Each number is 128 + 32 x the weight over its row's rms, rounded and kept within 0 to 255. Layers, rows and columns count from 0. Numbers have three digits each. The size before them is the row's rms in percent of the matrix's.

# q: layer 9 attention query, 192x256, rms 0.0478, rows 38-48, columns 0-127
# k: layer 9 attention key, 192x256, rms 0.0462, rows 38-47, columns 0-127
q38 092:160184117117146170078081145129093153125119108108145113129098144181096125085156109156050141177171167125129138150083143123121138096059158083162092087136171151146125127119116062111132178132133063143170129134093174099079093103142073158169135117142113187113097119117134117149089118159128146192099109129170191166119074141167105107145148079122120213129109143102120106111140123078128170131130
k38 090:169147107173078135108032114138109077090173114147100154066100095096065119127193044122132104154130112129152110159143098119189107108133077179118088089160120139105153100123161089115183121179169127141082162094150115176103136171122154150158130158108143104167078183127140169125090067195169101070118137126142133109147103103167129107174137029118119149026113135173147172118090126156155132120146
q39 098:188111136121140064146081184109192100125096166147148075081145177174136081032176178138136104171134073132161162130174188117100120172203143085139111136105151105096129127131103094130154092133117117143137062096087123118122064097126145152097142163143126131074133163168117124091137089113130148121131106112107190183120172102157111137114097136162105152102154137109086139070118124092166091174091
k39 119:196104129194149144182111133117158054124121111155122107082139156158091050122149114149149143074108086104166160121158140164126117117170107114105077074162141098129083117150129084104139078176122060141157124083153152093146162115137151106124113146121106100111143192137129135156089124162091102114162139103121117123091167105214102108171133134173134100121116102144129116105108110136119099125100
q40 122:129091164145132114146142134135151106173096076163149130128185174080086059164092090119195104108123092082176162099087160113125113104138192094154110148083130099150174176118156124111170085150159148147131158156141128154130132114113140117118106136140140127175156199124079114120059176113145177172156120058113155141086164112166164149115129079130123149113129083091105091165083149116125136145030
k40 086:141103147109162183160121133066112154139114035215097132029182130123070079139096066102140125074141105175133130159109180132121128096140143127147136098070085084167120156097185081138137099156169102137113113125097113113103125126105152130108096161129153141126141193123068131149056139140169091129149153086129166117119164127168068136137104035167137119111089123063171155131141081111092174184118
q41 090:154108100058095103170133094103121206107118158140121147162077109166142133073127092181109082063180041127143143119141117106164078124152142067123175169123192111132156153124123092118148109072091099099144112059123154077106141137180130116171149086156114128118094156111092114112146071102166116148113167076139136079096127116083194172144137127095133079128116126126125120174158159152155147114144
k41 101:140104135149119126138134112045104144127072097125101177158138162122126088095122140143082123129135131183136102164169108099152042172143145080179163128126120105074159154119122107075128078143138166138104127090129124163174145179126130140114141134208089146104113156156059126151068166043106148161085131165123099099149121097125166143147101150124119164149123121148111090120130107103131095134155
q42 095:111139134154129113168167128118076091140173127104138122126043105085096164149231152089091113115132133092111080149143082156082144123141118075095103124140130146154188090099102140177144145120147105119047093071196132099110175153135139136118101126088163058099174130104138102151109155146159141115130111094131175120193068099090200110109137102125131106146101143042089141134168068154083137100142
k42 105:074120128129128110145154140161137073128142081163204160155125086094110148132120168145146145174131129088122083106164119177142105160189149089113184162091177174106166102087090126128050176108131133116057105144106104127149135110153150178115124091131106054113129079153102153119138208115109123119140094167148108104146085165110184156102111101084132150163135127053106125140118109144105102103178
q43 102:120096107168180090130076138172106139084104052139147135158128095208132135159169084105123077152136207078109136106136133135136127154065111158165120082147138143086115052100113120114086130167163177087128074092138101099029142156129135127054094183162115117192118157134094094107206129144122101143132106106153114142111141225118088124106168159162082132154189152157088171169059145115162127136143
k43 101:176137130148092147087123123123122124139072124146191111128147150146109135191110084128104044115139127100131165122110143158117154130099133153108158114146129123137146112092177133102152140182178196087073096131165119137113152095116122140117127187163115164118144121124085046152181102180141148096096175087140148146134143215104134149127173152142036103134143167117118135191068146093162146110115
q44 104:143157089163098192061113073150162171117115125116147141209140045176196165197122127143129183160173090118097104169185167148146155155090101145119106172147113175112130091116105102129124104143127169141127161169146144147114139118061078117104069167164183140082174103165140129116123129143116115083122145180095177141124122159125168137140140169079129129089175104136136137139132155122104133084159
k44 103:186144050092079128096100170141118178097159126102192122147064082132166167157063157115154204160122128094094144170134160132147172118121122140135155175181137101126150084132096107126116089109171198095113163106111198121138119085146115161113175148073133148128109091170117145123107125164124167057119137187137134121189117139107104101158143162113118131141151098137155156078152106088071066156172
q45 150:144108183132112118099193147082112182151110098196168149151117189082045045052170097148151080045112087102177169146147137097092071140116166098156123107099131107092168148110158107092129095113167171112117129119085091133098153141121148060161112066150154167101147199136147187160137095126129150184133159106138128120104123134122126177102125107112095133132158142128144090127124090166063184165061
k45 085:198102118163122102139205144090143196161109103151112158123197140073125067101086140154092060072092129120104147097162085137136155097158130179059069160107153149184185157107119133188099111131169174200125112111154113156116182100121102115118087128147133168114178142120149113174135082150104114128115129128137162112069149148151110120065073084130142117192059118118120053117114172132199119140148
q46 086:135163110114133071071085107112125220123086114109101130115169188094146096142147136094095087093126149165152147095080126119142115167092115066161153091112101132126141169116133105146155121140165175178142131122101066144151127115112191199169084066150136140246111165156099106094129077083098071147111099116132106127058121114114090127100141149196138152122115148095104096164159130122143168166121
k46 108:154140146148138147100086146069117129155125119154065089080183180160168079124146116130141078150133144132131199143067092145148095137102119132128059094081115079198185155128129156159178139162118127153101064113126072151089144146132124111164118130167165161136062218091118145147127085078144096104121149054155144096101180102160114111057071118192169167116093165118112179111126127132138140124090
q47 112:164143121088101144116120162094078161125069143179093113088142187081115087087158095160092085053135131091146171134093123104180127125124140114179146129071085126107116176130093092130134069105188126099098163138156124074119192119095137071145104071121140147109114153139145154186089137113142164163145150163182147159190122113132080101193110112127115132124140176188155146091114145197119148128073
k47 092:177128094158082182130111149131123176121112141116066112080134199158160095154114189128062133112160111052097124142155145093198145134165174158069084108124064112151119084160129109135135051094166168087135128127117131141136168146114089120144164170097109160123065158057112107101170101128117150108090156083100173108165099148152086073175124112149109109124105148187098130037124139152154139102118
q48 134:162166086194115147161078084187100130144113140129151153115070109149152183148111160152126107167228133126031085164124119078165135138101091177094108114136073145110098146107106137113134139080191143146098106141190131106101075133105103169087112203101159156111123074073146091132114155116068129128159150102194120126153137138080123088143110116116134079145122122179154143062117180096172167112174